Weights of a small transformer language model: 8 layers.
Each number is 50 + 12 x the weight over its row's rms, rounded and kept within 0 to 99. Layers, rows and columns count from 0. The size before them is the row's rms in percent of the matrix's.

# o: layer 3 attention output (transposed), 96x96, rms 0.25, rows 35-63, columns 0-95
# v: layer 3 attention value, 96x96, rms 0.191, rows 36-63, columns 0-95
# q: layer 3 attention query, 96x96, rms 0.171, rows 64-71, columns 0-95
# k: layer 3 attention key, 96x96, rms 0.183, rows 64-70, columns 0-95
o35 098:81 48 44 52 60 56 31 45 48 27 46 39 61 74 73 62 33 37 29 61 51 47 66 57 59 34 57 55 48 34 31 54 63 57 62 46 66 53 57 64 58 53 34 62 50 68 72 51 59 48 40 48 58 77 72 58 60 34 73 54 53 34 60 61 41 57 60 47 67 59 64 45 52 45 63 36 47 59 55 52 44 54 68 52 39 51 39 49 71 65 51 53 41 50 48 41
v36 100:60 56 32 49 58 49 71 45 36 61 54 69 67 64 46 47 47 28 61 49 60 44 53 36 38 42 28 53 62 50 48 46 49 67 39 47 41 45 57 52 41 41 52 53 83 35 60 87 66 64 43 40 35 61 48 54 61 62 49 71 64 41 46 51 37 63 45 42 46 37 58 53 43 69 58 65 44 64 53 56 51 51 52 41 41 53 65 54 14 48 42 47 40 65 25 55
o36 112:35 39 36 53 51 56 38 46 46 49 54 59 52 33 53 51 53 54 46 60 36 55 50 56 34 39 47 47 58 47 40 56 50 49 33 42 57 19 27 51 56 67 43 49 42 58 40 39 45 59 48 47 47 41 38 40 58 26 61 43 49 58 52 36 41 45 58 40 46 60 52 33 73 36 26 54 75 50 46 52 81 40 68 51 33 33 30 28 52 61 67 73 24 64 62 52
v37 097:38 49 38 53 44 59 59 42 57 35 13 56 54 53 53 46 61 52 45 61 61 52 58 49 39 36 49 75 47 40 38 36 48 60 59 57 58 26 45 62 54 53 50 40 42 46 68 59 49 80 64 53 48 33 36 53 46 60 43 64 49 16 50 55 53 65 38 59 53 44 62 12 41 50 50 55 57 44 61 44 49 52 58 38 39 34 72 58 37 57 48 45 35 34 46 74
o37 096:36 65 49 64 49 49 45 47 36 59 59 39 47 56 38 67 47 41 49 44 32 60 37 57 50 47 48 59 63 27 58 52 63 56 57 41 46 50 49 32 41 32 42 77 62 55 43 52 63 63 51 59 46 46 55 39 39 42 60 50 60 90 59 47 56 49 54 48 39 30 24 60 44 19 30 40 54 31 41 61 59 31 66 28 47 53 45 47 46 64 67 54 46 35 43 65
v38 099:37 42 51 37 56 36 64 38 61 53 44 59 59 56 78 45 62 38 30 56 49 39 35 38 43 34 51 53 57 58 54 41 41 70 65 42 59 52 59 48 46 55 45 53 50 55 55 45 70 58 53 63 49 58 52 60 46 63 36 65 29 38 70 55 69 57 29 62 29 50 52 59 57 56 57 46 78 51 43 53 74 41 55 35 38 39 41 19 56 51 77 36 54 74 41 61
o38 100:52 45 25 54 51 49 39 57 65 66 40 45 49 35 46 71 38 59 49 54 48 59 55 53 66 52 71 67 46 63 52 71 55 30 52 41 63 36 28 50 44 25 57 48 62 74 34 56 52 22 62 53 42 55 38 70 41 69 46 48 68 46 40 41 49 34 38 55 55 58 40 57 50 41 59 38 64 42 68 63 45 30 26 51 52 40 42 69 52 66 57 64 40 54 42 58
v39 099:54 72 54 55 38 50 47 70 35 54 33 77 53 67 55 72 44 47 42 56 51 50 45 42 65 39 41 47 53 59 31 38 66 49 50 65 43 57 46 48 80 32 75 45 40 55 61 64 37 44 30 40 40 58 55 52 49 52 49 57 40 70 58 41 63 61 65 37 38 51 50 53 38 61 35 44 59 61 75 61 63 26 39 45 32 55 62 32 44 50 51 27 48 42 38 48
o39 092:43 44 20 51 66 18 54 48 42 56 54 42 44 36 49 32 52 45 46 33 44 40 48 54 43 55 37 76 62 43 82 63 54 54 50 49 73 51 55 54 56 54 62 55 55 41 40 60 47 52 47 28 46 37 43 54 49 56 29 25 34 52 52 54 36 23 31 48 57 73 71 41 56 50 55 73 57 61 50 49 50 59 53 62 59 30 43 66 57 59 54 58 57 59 63 60
v40 100:58 51 59 78 50 73 24 40 34 49 70 48 60 44 68 53 76 53 53 55 59 45 47 50 60 61 71 71 31 73 67 33 51 65 55 45 37 59 49 36 41 51 47 60 52 64 50 64 33 55 44 54 57 40 51 42 52 37 51 56 49 38 38 39 43 66 68 63 64 71 34 67 42 50 72 42 36 39 59 47 42 62 44 57 47 53 74 49 45 56 68 41 57 38 46 45
o40 098:37 45 42 29 58 72 56 64 54 46 50 35 40 74 58 50 55 50 56 56 25 68 39 40 50 67 53 55 33 55 34 50 45 54 55 55 59 56 53 47 35 87 58 43 49 45 47 40 53 56 46 49 33 45 43 55 31 57 37 53 36 77 60 39 55 57 58 86 65 55 66 33 33 69 36 49 47 59 30 65 57 56 61 52 58 63 51 55 35 45 65 56 58 44 43 57
v41 098:44 36 76 59 30 57 51 52 28 51 36 45 44 62 53 37 45 62 36 57 30 51 66 63 59 51 40 42 58 76 56 33 66 57 46 72 44 61 43 51 41 77 53 47 41 53 47 40 45 61 69 55 53 60 61 20 47 45 31 34 70 59 26 45 33 44 51 65 42 57 46 45 53 51 42 37 48 46 48 42 20 58 66 47 63 53 48 54 41 32 58 52 38 54 52 37
o41 099:51 52 48 35 47 49 39 79 41 77 59 67 48 72 64 51 85 56 53 58 62 47 51 51 62 51 60 37 58 41 45 35 63 39 56 48 68 52 62 24 53 48 63 46 46 54 48 41 27 45 48 66 65 42 33 53 62 48 39 67 34 50 61 58 56 57 60 47 88 40 60 41 56 45 61 58 44 41 53 44 54 57 56 30 50 46 51 51 44 52 35 32 57 42 26 43
v42 100:50 52 52 72 36 43 62 45 52 51 53 45 49 33 40 49 51 48 67 75 47 55 46 53 43 48 32 63 58 61 47 49 42 34 85 48 55 53 46 47 37 21 57 40 56 50 43 55 40 49 41 41 47 66 31 68 40 55 70 51 43 52 31 43 42 65 56 57 56 54 42 54 76 65 52 77 49 84 59 54 54 58 47 32 55 28 41 59 51 51 45 41 63 24 38 55
o42 099:26 60 41 51 27 50 63 61 33 40 45 59 35 59 35 49 61 81 34 51 45 41 62 48 52 46 60 31 46 47 63 58 35 66 58 52 49 70 51 56 58 73 48 32 55 53 62 71 67 47 61 42 59 51 44 49 38 48 55 15 53 44 49 44 42 43 41 40 48 65 33 53 49 43 45 53 54 54 54 46 64 50 72 48 27 66 48 54 25 67 55 28 63 64 48 51
v43 102:38 58 49 62 61 69 44 61 64 41 40 64 42 34 41 40 62 51 53 54 40 84 59 53 37 45 50 67 45 32 66 22 35 44 45 61 66 36 46 51 38 60 54 48 46 81 64 54 67 60 74 37 57 59 49 46 62 58 44 59 44 31 43 48 56 80 35 49 32 50 31 39 43 44 47 55 43 53 43 44 53 46 44 50 33 29 60 47 59 31 42 54 41 60 61 45
o43 108:50 73 26 73 55 68 49 44 38 52 53 83 53 56 61 47 63 56 58 57 60 41 45 48 52 25 38 55 49 42 40 54 65 57 54 70 59 51 42 45 37 41 37 41 61 51 57 60 54 64 58 67 60 52 55 40 38 47 27 48 55 88 28 60 58 44 48 32 45 49 52 54 50 39 40 36 79 50 41 36 30 31 51 54 47 49 57 49 40 44 51 55 44 39 29 60
v44 099:44 47 59 60 29 31 31 50 60 47 64 38 22 67 50 54 45 57 54 39 57 39 67 52 60 60 67 48 64 64 48 57 57 48 50 54 41 34 54 55 51 57 30 36 61 52 42 62 53 47 61 52 62 42 37 23 74 26 46 46 44 70 52 47 32 65 56 35 53 59 39 50 51 32 46 63 56 45 37 31 28 58 32 58 53 43 21 44 48 30 46 36 61 38 44 38
o44 102:62 55 44 59 35 36 56 56 50 53 60 45 44 71 44 55 52 64 48 65 70 62 32 63 54 43 49 41 37 58 41 44 73 48 49 64 60 72 50 36 56 64 66 35 54 39 43 46 36 43 38 56 51 47 67 67 65 48 70 37 59 42 59 59 45 55 52 71 53 36 60 63 57 55 72 39 32 84 47 47 53 74 35 45 34 42 64 59 64 59 56 66 44 36 49 75
v45 089:30 47 43 62 53 54 55 53 47 41 57 34 61 41 29 74 57 49 70 41 50 46 43 43 44 40 46 58 45 60 60 48 50 29 61 57 33 43 63 63 41 32 61 30 47 52 62 55 41 31 33 33 72 26 50 64 51 40 63 39 62 35 32 41 71 46 37 47 37 39 57 69 34 45 36 45 45 83 62 57 58 47 57 68 63 35 57 44 58 44 46 67 51 49 37 43
o45 095:52 50 27 31 38 42 42 36 59 64 43 42 35 50 38 29 51 30 46 39 59 49 66 50 49 59 55 38 57 29 56 57 29 31 40 65 41 48 37 29 46 83 68 65 51 55 62 74 47 46 64 50 57 37 70 40 32 43 61 54 42 27 42 51 52 66 47 60 54 39 35 53 70 57 45 55 64 49 46 52 40 31 47 51 61 51 35 66 45 48 72 50 50 43 40 51
v46 082:57 47 53 57 40 53 71 52 47 61 48 40 76 60 74 70 59 37 50 51 67 38 36 37 61 64 43 34 61 44 54 43 40 65 51 50 85 55 50 59 29 40 62 48 69 58 55 48 42 42 61 49 28 54 53 49 48 62 26 53 43 43 35 59 39 47 42 45 33 43 52 44 49 52 43 71 69 42 69 33 44 72 44 75 53 39 28 47 50 54 32 49 41 52 53 63
o46 098:61 49 37 45 35 52 39 64 56 39 68 50 68 43 49 69 46 57 30 59 39 41 44 67 59 59 67 41 52 63 43 47 45 52 43 46 52 45 43 33 35 39 55 70 37 67 57 45 39 33 72 31 46 60 36 58 74 42 40 37 37 57 45 41 64 51 55 60 45 52 35 60 57 46 63 57 29 64 44 31 51 31 66 33 39 63 29 60 50 49 70 44 25 49 66 35
v47 092:35 32 41 63 53 67 45 71 43 32 35 63 63 42 60 40 52 50 56 45 61 58 35 53 34 73 63 41 55 55 46 36 31 37 85 53 46 56 64 62 52 68 54 75 51 50 50 58 35 49 43 43 29 36 30 66 51 28 67 46 47 46 65 73 51 58 59 58 50 68 50 54 49 43 35 55 53 59 39 37 49 43 27 53 45 51 60 48 56 58 32 53 58 29 44 49
o47 107:48 59 27 32 53 50 54 38 43 34 42 37 49 36 58 28 41 75 38 68 42 39 58 21 78 54 38 40 47 45 59 36 60 78 36 48 71 52 59 30 51 53 55 58 49 46 33 55 43 58 39 45 50 52 55 42 45 30 41 38 41 58 63 39 49 44 40 64 32 36 49 48 25 50 56 63 67 34 54 50 43 67 55 33 64 54 36 56 39 63 60 47 47 38 47 55
v48 094:45 67 45 26 51 42 51 48 66 77 14 25 47 65 36 39 33 34 50 32 45 40 47 62 52 44 36 30 53 58 64 64 48 47 64 34 55 55 45 52 73 37 62 54 58 59 43 42 57 36 52 56 48 36 56 48 45 52 60 52 66 47 52 49 48 57 55 53 47 29 61 50 34 54 39 64 63 70 38 63 54 46 41 52 38 59 26 40 50 37 51 25 49 51 69 35
o48 092:48 43 52 53 39 42 55 51 44 45 82 31 53 43 45 48 64 60 43 47 56 43 56 40 59 54 56 40 51 42 42 77 64 47 49 73 46 29 45 58 59 38 49 52 72 66 56 66 54 42 50 34 43 56 34 66 75 38 50 46 61 40 37 38 44 65 21 54 48 52 54 45 50 50 71 37 38 28 58 28 35 70 37 59 47 38 57 32 78 44 43 51 56 43 64 39
v49 096:63 46 55 50 54 55 46 75 38 49 38 49 29 48 43 64 42 47 28 34 59 58 44 52 07 59 38 49 56 77 49 64 35 66 45 60 52 38 47 45 63 71 40 55 69 56 60 60 47 44 55 43 44 38 51 63 67 43 39 49 46 52 40 47 44 40 51 49 42 24 46 46 47 67 51 58 66 72 58 45 24 61 48 36 42 59 63 69 43 51 46 37 50 52 71 65
o49 102:37 50 39 47 49 55 50 34 40 58 76 32 41 69 62 39 35 58 46 59 37 30 43 69 77 51 64 58 54 37 47 54 48 67 34 56 52 43 45 41 25 56 42 34 31 54 39 43 38 53 60 43 54 52 50 63 69 56 67 49 77 52 45 52 46 88 54 42 40 53 54 47 42 47 65 57 54 54 62 56 66 66 64 49 71 48 32 28 55 47 32 50 42 49 49 50
v50 097:38 36 43 44 56 56 62 42 56 47 64 47 27 47 67 55 43 25 54 42 41 47 33 68 49 67 57 44 45 67 30 72 51 46 62 64 60 50 39 45 67 44 53 91 49 53 55 43 63 64 58 44 45 33 67 34 56 62 31 43 68 55 48 50 46 54 41 43 36 51 74 32 56 64 43 44 57 57 58 39 56 56 38 45 48 68 60 44 61 22 39 52 62 39 64 48
o50 097:35 36 44 56 41 57 35 52 53 42 69 82 51 36 60 48 45 54 59 53 71 41 52 50 47 64 50 75 65 45 35 41 65 71 74 46 50 53 69 50 48 41 65 56 46 51 38 42 57 22 54 52 39 48 44 20 55 42 56 30 43 53 47 54 44 58 28 46 43 55 71 50 46 60 69 40 56 37 53 42 45 67 35 58 61 53 48 24 59 58 62 22 41 53 53 46
v51 098:41 59 44 58 53 37 44 41 35 64 47 63 50 50 45 53 72 34 33 46 58 53 45 49 54 54 63 46 47 55 47 65 56 64 42 39 55 41 81 66 70 54 29 48 52 60 54 42 33 50 42 63 48 40 56 62 36 73 23 13 46 60 57 54 54 49 54 47 75 29 48 53 40 51 60 35 64 30 47 54 38 29 76 58 49 39 54 49 41 65 59 47 56 67 50 61
o51 098:58 42 39 61 79 53 58 44 58 58 45 62 44 68 56 48 48 60 57 38 53 46 27 66 24 45 44 66 47 62 54 63 43 48 33 41 55 37 35 54 69 51 59 54 38 40 50 53 57 36 54 09 42 49 57 49 62 76 70 77 46 64 54 55 44 56 51 49 51 44 41 40 44 68 51 84 52 51 52 52 50 44 45 23 61 60 45 59 66 50 34 42 49 46 43 43
v52 100:48 57 49 24 58 41 60 46 55 44 42 42 50 48 54 53 43 49 43 43 41 55 54 74 47 70 29 48 50 29 52 50 46 49 59 42 43 56 71 54 46 49 30 71 55 61 56 01 36 45 50 31 62 43 56 42 43 46 52 52 72 60 64 50 32 57 41 43 51 66 45 62 41 68 28 32 47 66 48 43 73 54 41 50 36 67 34 53 43 70 40 66 48 41 49 49
o52 101:61 65 46 63 64 36 31 65 55 17 61 70 44 31 58 32 43 40 65 55 62 26 48 42 58 52 37 59 56 64 37 42 37 41 57 42 43 60 43 46 39 48 55 36 56 53 46 36 69 63 55 39 54 53 59 78 29 31 72 48 37 37 45 48 41 52 39 38 36 28 67 46 63 55 51 42 42 30 41 60 47 34 46 36 43 52 41 52 43 45 42 54 67 54 47 35
v53 101:38 82 54 62 23 36 54 39 57 51 49 73 51 61 55 59 37 63 72 39 62 39 35 54 50 19 46 47 50 41 51 31 60 25 46 36 70 68 60 32 49 46 49 66 54 42 44 56 61 67 46 49 40 36 42 28 41 49 54 47 42 45 52 35 53 52 36 46 55 44 46 72 47 59 57 44 65 64 69 51 62 48 49 45 69 43 40 64 46 59 47 54 61 61 62 29
o53 102:42 31 60 43 68 40 56 53 52 47 53 27 40 57 52 67 55 45 46 49 61 46 51 50 44 46 31 58 58 64 55 46 45 44 56 72 38 62 24 55 37 46 48 48 66 51 67 35 51 29 24 38 50 38 62 45 58 60 22 40 25 43 42 45 58 48 46 42 33 58 32 66 45 30 22 52 51 49 65 45 55 51 27 37 39 33 30 58 36 69 53 47 55 58 47 57
v54 102:43 56 51 58 47 61 39 36 25 30 46 51 78 48 59 64 66 57 39 65 33 40 69 35 25 46 53 57 30 50 30 63 82 33 60 56 67 66 42 29 57 57 52 78 56 54 46 55 55 56 62 62 39 42 66 69 49 43 69 59 65 62 62 47 45 43 46 45 35 43 47 49 52 43 39 48 46 43 64 53 38 54 57 44 50 39 57 52 60 60 65 68 54 61 42 48
o54 113:56 40 53 23 52 65 70 68 43 51 40 55 52 60 63 28 57 40 53 33 43 64 69 77 46 45 42 48 73 51 71 40 41 59 50 39 46 32 70 45 31 43 42 51 39 46 17 62 50 43 49 50 55 62 54 54 41 42 31 67 56 36 43 53 63 35 37 55 53 61 37 46 62 56 39 25 54 57 49 67 55 51 46 37 70 37 59 40 55 58 53 51 43 26 40 49
v55 103:49 43 70 41 52 62 53 40 49 71 24 52 55 47 38 39 47 38 62 52 51 74 61 32 49 31 45 36 55 32 55 52 63 56 43 67 41 26 50 46 44 49 51 36 35 57 38 58 62 33 48 47 47 52 26 73 46 55 48 32 65 46 30 38 42 60 66 41 44 67 53 37 41 32 28 61 45 55 57 50 63 63 41 48 54 62 58 44 30 62 48 26 63 42 63 68
o55 108:62 51 42 41 44 17 59 34 60 51 58 55 51 43 32 11 52 57 43 59 53 65 26 74 38 43 50 53 33 46 59 62 35 35 39 55 49 41 58 57 44 45 39 65 51 63 64 68 47 58 70 62 60 39 56 58 60 45 54 39 48 73 41 53 59 57 55 40 65 26 39 50 50 48 34 42 44 63 48 52 44 64 69 63 40 45 41 55 49 72 39 54 73 57 45 47
v56 096:34 35 48 35 51 44 39 62 67 35 65 55 55 48 40 54 45 41 34 41 50 61 48 44 62 60 67 63 53 40 46 47 49 46 51 41 58 61 52 49 44 49 55 77 72 59 33 46 60 42 59 64 22 37 46 28 48 45 49 61 67 27 33 36 41 55 56 47 65 37 40 71 44 29 33 31 53 35 73 38 32 44 54 55 47 38 62 42 51 44 51 35 63 45 41 76
o56 103:35 57 41 59 47 46 62 36 64 45 44 42 60 49 78 54 42 53 38 45 32 58 63 85 52 62 52 38 36 67 41 43 61 54 45 60 57 41 55 34 41 49 39 62 62 46 32 59 55 53 25 44 46 57 48 64 63 31 62 47 68 66 56 44 64 43 37 39 53 37 65 51 66 58 44 57 51 68 46 52 38 54 25 27 45 65 50 49 27 66 62 47 57 45 52 23
v57 106:35 58 57 56 41 43 13 41 46 46 45 55 58 40 32 55 63 63 62 60 40 56 70 48 53 50 39 51 37 44 34 41 41 46 68 41 59 65 39 54 79 63 47 57 24 28 44 43 56 49 48 59 70 40 50 58 64 55 63 58 59 59 57 44 68 64 23 39 49 56 42 50 24 50 43 44 63 62 50 31 79 61 38 40 58 38 40 39 51 55 40 52 47 60 46 40
o57 102:72 54 42 40 51 66 55 49 56 32 55 32 52 66 38 36 39 60 73 41 53 49 48 47 60 45 73 50 79 74 61 59 56 58 57 61 57 58 59 60 49 60 52 62 48 83 52 62 57 55 37 63 57 32 63 49 56 41 50 52 35 60 42 61 44 47 46 56 45 39 37 46 45 55 44 47 55 31 39 63 31 34 40 69 52 29 57 61 41 53 56 40 76 32 41 72
v58 091:56 42 57 50 37 35 75 72 68 56 47 48 60 45 42 60 50 37 60 36 44 52 70 47 44 75 31 54 41 53 34 43 59 54 36 37 41 57 55 56 37 84 34 64 53 37 51 57 49 47 53 25 49 41 70 44 68 66 27 37 50 54 49 69 62 62 66 55 58 51 37 57 68 54 61 37 38 30 62 44 49 57 57 35 46 57 63 68 59 51 43 50 59 34 45 38
o58 101:41 25 59 55 83 52 40 41 53 40 45 51 50 72 61 64 46 76 50 42 71 57 31 56 47 50 54 55 43 49 45 38 66 71 50 46 30 57 52 45 55 59 54 49 34 52 35 37 51 48 45 72 60 38 56 48 29 40 41 56 42 55 55 27 41 58 41 64 50 28 45 44 67 27 52 65 61 58 52 56 49 50 49 52 52 65 55 75 33 54 51 62 38 81 63 55
v59 109:59 45 56 40 56 48 67 54 81 41 51 43 60 43 43 56 49 42 54 38 37 55 53 45 68 30 60 57 70 36 49 47 50 44 47 59 70 57 46 38 64 51 29 44 48 76 66 66 49 50 50 46 54 53 49 47 74 53 51 54 63 46 60 47 55 33 45 43 50 47 51 76 53 42 76 58 51 63 54 51 56 45 65 42 35 41 32 51 53 32 51 66 72 60 70 92
o59 101:57 51 26 50 29 41 54 60 53 49 62 50 51 51 56 52 47 43 50 46 76 62 44 58 53 57 46 41 21 45 37 59 49 49 46 41 34 45 52 77 51 46 46 33 26 49 52 77 48 35 44 64 49 55 69 39 54 71 60 67 68 55 51 34 56 60 48 34 13 51 53 46 36 55 35 36 56 43 57 40 43 43 22 53 27 48 54 55 67 51 53 44 42 61 49 33
v60 087:73 44 41 54 58 44 55 62 52 34 46 42 48 67 55 59 53 69 46 46 56 57 59 28 44 49 36 68 49 59 61 78 53 31 48 36 53 72 53 29 60 48 58 49 50 64 74 50 50 35 32 48 58 26 37 55 40 62 65 37 48 26 67 48 49 74 79 52 72 57 48 40 46 40 62 49 53 55 60 53 37 49 54 44 51 57 54 56 39 39 41 71 33 61 42 36
o60 092:30 43 62 30 42 40 29 41 40 71 48 33 30 58 58 65 16 38 54 45 52 43 54 66 51 65 57 50 39 46 53 51 66 38 31 59 38 28 53 67 78 65 38 46 49 47 46 57 63 63 62 51 62 53 59 67 46 32 45 34 64 37 51 50 60 37 40 49 51 57 43 45 52 52 58 25 42 58 53 32 54 39 50 37 55 63 38 65 50 59 39 34 41 42 37 65
v61 097:56 55 56 69 41 42 36 38 43 61 53 50 51 40 56 55 37 67 34 49 40 46 43 18 49 57 42 68 41 55 40 41 37 22 53 39 41 21 61 41 49 64 21 65 48 55 50 39 61 51 45 61 45 58 49 43 37 60 75 70 40 36 50 61 40 51 49 40 59 46 65 59 36 25 55 67 41 40 76 61 59 50 63 44 56 40 62 45 58 58 52 47 66 59 30 49
o61 096:77 47 52 52 64 51 73 58 69 52 49 43 75 48 54 62 54 54 51 46 45 43 59 75 31 30 56 47 62 47 34 53 44 54 45 49 47 35 64 49 62 65 63 40 64 34 53 45 64 70 73 68 45 66 42 42 61 59 54 51 55 52 72 47 68 56 36 64 34 48 60 40 38 34 42 39 32 38 60 59 58 54 47 53 54 48 32 61 33 77 66 43 58 32 38 53
v62 108:54 45 72 70 45 43 61 68 26 44 56 44 41 48 42 63 54 50 71 40 49 59 58 40 60 40 61 41 53 52 60 35 34 48 52 65 66 59 39 50 19 50 50 65 37 56 44 56 55 72 70 59 31 35 49 40 69 42 58 41 47 40 50 39 42 49 52 43 62 50 52 62 76 46 67 49 71 54 51 53 33 45 49 51 21 28 60 78 45 47 57 55 44 53 37 39
o62 110:49 43 38 46 43 54 37 41 69 43 53 37 41 68 67 75 60 52 44 53 47 51 43 64 59 44 25 76 37 47 50 37 68 59 63 38 50 47 37 53 49 72 43 45 70 55 49 53 35 53 26 32 45 45 43 45 46 63 20 53 42 50 53 45 68 72 38 24 50 69 43 39 51 49 61 38 48 62 63 49 56 47 58 43 45 63 72 44 38 54 62 45 30 27 39 50
v63 095:48 68 37 57 25 46 56 26 71 49 55 55 50 49 40 60 20 58 60 54 49 44 49 48 32 53 29 55 40 53 40 43 49 48 31 39 92 36 47 39 69 53 53 45 36 76 44 53 23 45 49 68 62 23 56 43 63 59 46 51 57 65 60 52 40 60 59 47 57 39 35 37 50 56 49 41 56 55 50 66 55 40 51 50 46 69 49 44 35 63 42 61 57 48 40 60
o63 110:50 47 39 42 75 57 61 61 30 46 51 42 48 64 48 52 50 51 49 32 62 54 59 56 51 41 45 56 42 57 56 64 58 62 38 35 41 54 65 51 30 47 45 71 50 30 58 57 46 66 52 00 44 34 36 66 55 37 62 47 46 33 25 39 40 61 39 38 66 57 55 56 41 39 41 33 49 37 56 22 45 64 32 54 50 51 62 46 59 57 58 41 48 54 37 63
q64 070:51 65 33 65 43 62 47 55 45 40 33 76 48 36 57 43 51 54 32 44 42 58 63 46 60 62 50 37 60 50 34 49 40 38 74 33 76 54 59 62 61 32 54 49 46 58 07 50 41 53 54 49 70 52 41 45 63 42 48 46 34 69 49 57 61 58 51 64 56 23 58 47 43 53 49 55 72 52 44 47 40 55 54 43 44 62 44 23 44 58 63 42 69 34 58 42
k64 077:53 42 70 45 39 61 64 42 42 57 61 42 40 38 48 41 47 45 54 33 66 32 31 53 45 55 64 61 49 54 28 56 45 24 30 73 54 35 32 31 58 46 68 48 38 47 61 64 67 35 40 55 57 48 64 59 43 46 65 91 66 45 44 59 37 53 37 71 45 68 60 42 55 44 47 37 54 44 53 46 44 55 39 49 49 45 22 56 35 38 50 41 56 42 45 50
q65 091:56 49 47 56 39 43 46 48 42 55 57 55 57 46 28 29 46 40 58 37 27 48 54 77 48 59 37 63 39 48 56 47 51 62 63 32 28 43 45 43 47 22 66 73 48 49 54 49 73 43 48 37 55 49 54 72 38 51 50 42 29 54 43 58 56 54 72 53 40 44 52 68 73 64 67 59 22 49 34 55 54 57 77 47 38 56 63 60 61 51 38 56 29 43 60 50
k65 067:56 55 20 53 53 39 33 57 54 50 42 41 54 38 51 56 44 53 51 62 33 63 55 34 61 53 31 52 63 42 44 51 13 43 65 41 68 57 73 53 46 37 53 50 67 63 61 51 41 40 62 40 78 58 45 58 65 53 60 40 51 46 44 49 22 25 46 54 60 29 64 51 62 49 33 49 63 54 53 52 40 41 31 48 76 47 61 65 55 37 62 47 70 56 49 55
q66 082:44 37 60 51 52 35 47 30 45 53 42 38 65 55 41 48 49 53 64 33 60 70 56 61 43 61 58 52 74 57 61 50 50 81 43 65 31 42 45 55 34 50 60 52 52 37 71 43 69 43 57 63 42 57 42 50 37 50 37 54 37 47 55 48 56 43 35 30 43 65 61 70 60 65 51 49 37 52 36 69 58 26 55 24 57 35 44 55 45 51 45 65 21 64 33 67
k66 070:61 59 42 42 50 34 55 54 39 49 42 65 51 70 44 45 63 34 39 58 56 75 59 28 54 49 48 65 43 39 54 53 44 53 86 41 60 65 73 72 55 46 41 72 66 67 48 32 38 50 48 61 60 59 31 46 43 36 32 39 62 80 50 40 56 31 75 53 53 50 46 36 61 52 50 53 52 45 39 66 63 69 42 63 53 58 53 53 53 54 39 45 60 65 50 50
q67 088:61 45 61 56 64 63 64 40 45 40 53 52 58 43 40 79 69 53 25 55 69 74 53 38 30 42 47 38 54 64 53 47 62 30 41 56 82 48 37 62 49 48 44 43 36 34 38 56 34 64 54 55 36 51 54 51 64 50 63 68 72 34 45 57 52 37 40 43 61 59 55 48 38 40 39 55 69 61 61 42 57 59 38 28 37 56 42 38 48 42 75 46 63 55 48 48
k67 066:30 45 73 45 43 56 43 38 28 59 57 40 59 36 52 60 39 61 39 54 42 52 60 34 43 41 66 82 64 48 55 55 64 51 36 59 41 56 56 61 56 75 68 69 32 80 48 54 50 34 46 59 51 40 43 46 47 45 51 69 38 72 65 52 70 46 46 46 29 65 39 46 49 57 51 69 50 41 47 70 56 51 54 41 50 55 27 31 39 51 59 40 33 59 51 51
q68 106:42 49 72 50 70 50 56 47 45 59 37 33 52 33 58 52 30 69 49 53 59 58 56 42 48 56 37 33 76 53 67 42 33 75 36 40 54 64 48 54 46 68 53 41 41 46 67 57 61 62 47 65 66 43 58 56 54 32 59 74 52 32 37 42 81 54 36 20 51 40 47 47 57 45 65 58 54 44 49 55 48 41 60 28 51 55 40 35 42 42 59 39 51 58 26 57
k68 085:70 59 69 37 40 47 59 66 33 47 61 91 51 46 41 69 66 41 47 50 49 55 58 42 36 47 60 54 44 42 50 64 61 51 72 57 46 64 52 71 59 30 45 58 44 73 44 34 29 35 60 63 41 52 42 28 69 81 41 45 52 57 34 42 55 57 35 56 56 62 62 47 50 48 50 59 65 52 51 44 56 47 26 54 48 55 38 47 58 57 40 31 60 55 54 46
q69 083:42 27 25 36 61 55 49 66 24 63 57 24 57 59 72 62 27 71 35 48 34 42 48 56 62 66 64 45 51 40 49 42 59 52 32 54 53 61 45 44 50 43 37 31 52 67 65 68 66 46 37 36 35 51 48 62 42 53 52 68 46 37 58 37 46 51 53 46 64 63 42 44 27 31 43 28 65 42 55 41 54 39 66 59 54 66 46 59 47 61 61 48 55 51 46 59
k69 090:22 53 46 51 56 43 42 22 55 48 37 27 46 41 51 51 41 57 49 49 26 60 50 53 47 47 31 56 44 58 32 63 31 58 22 46 50 23 31 41 54 58 61 44 54 44 62 56 30 60 51 53 61 26 40 43 57 32 59 60 47 54 58 46 51 52 45 29 51 64 52 49 55 48 40 64 41 38 56 55 29 47 72 44 53 55 32 62 42 46 57 45 22 63 50 21
q70 093:40 41 38 53 54 39 41 43 64 61 57 51 57 69 50 38 70 43 65 65 49 59 38 39 48 41 41 33 62 63 50 46 50 70 49 60 48 24 44 27 35 62 60 58 53 15 66 52 34 46 69 29 47 51 44 45 58 76 51 49 57 55 60 52 55 50 35 63 46 56 58 46 34 46 77 44 34 43 48 51 52 40 44 54 62 32 43 45 41 25 66 35 66 50 35 65
k70 098:35 35 50 46 54 75 66 65 41 69 60 50 46 58 42 65 41 51 52 46 73 55 55 41 34 59 71 54 60 59 66 48 61 40 65 81 37 72 49 64 64 54 58 34 53 40 53 52 78 49 46 66 46 46 71 50 29 45 55 70 62 31 56 42 51 39 27 43 55 61 28 53 46 53 57 47 67 58 40 37 62 45 31 32 41 48 59 41 51 58 44 53 47 42 57 52
q71 090:62 69 48 24 71 62 56 70 49 33 32 88 57 53 59 51 35 50 47 60 63 75 62 32 44 46 57 44 52 48 47 42 38 38 42 35 64 72 64 52 46 52 43 31 63 40 33 57 42 61 45 53 29 44 54 49 51 58 51 67 56 49 60 53 48 45 53 43 67 43 55 50 27 58 37 33 64 69 36 32 61 48 44 71 43 50 37 42 37 53 63 46 56 50 56 58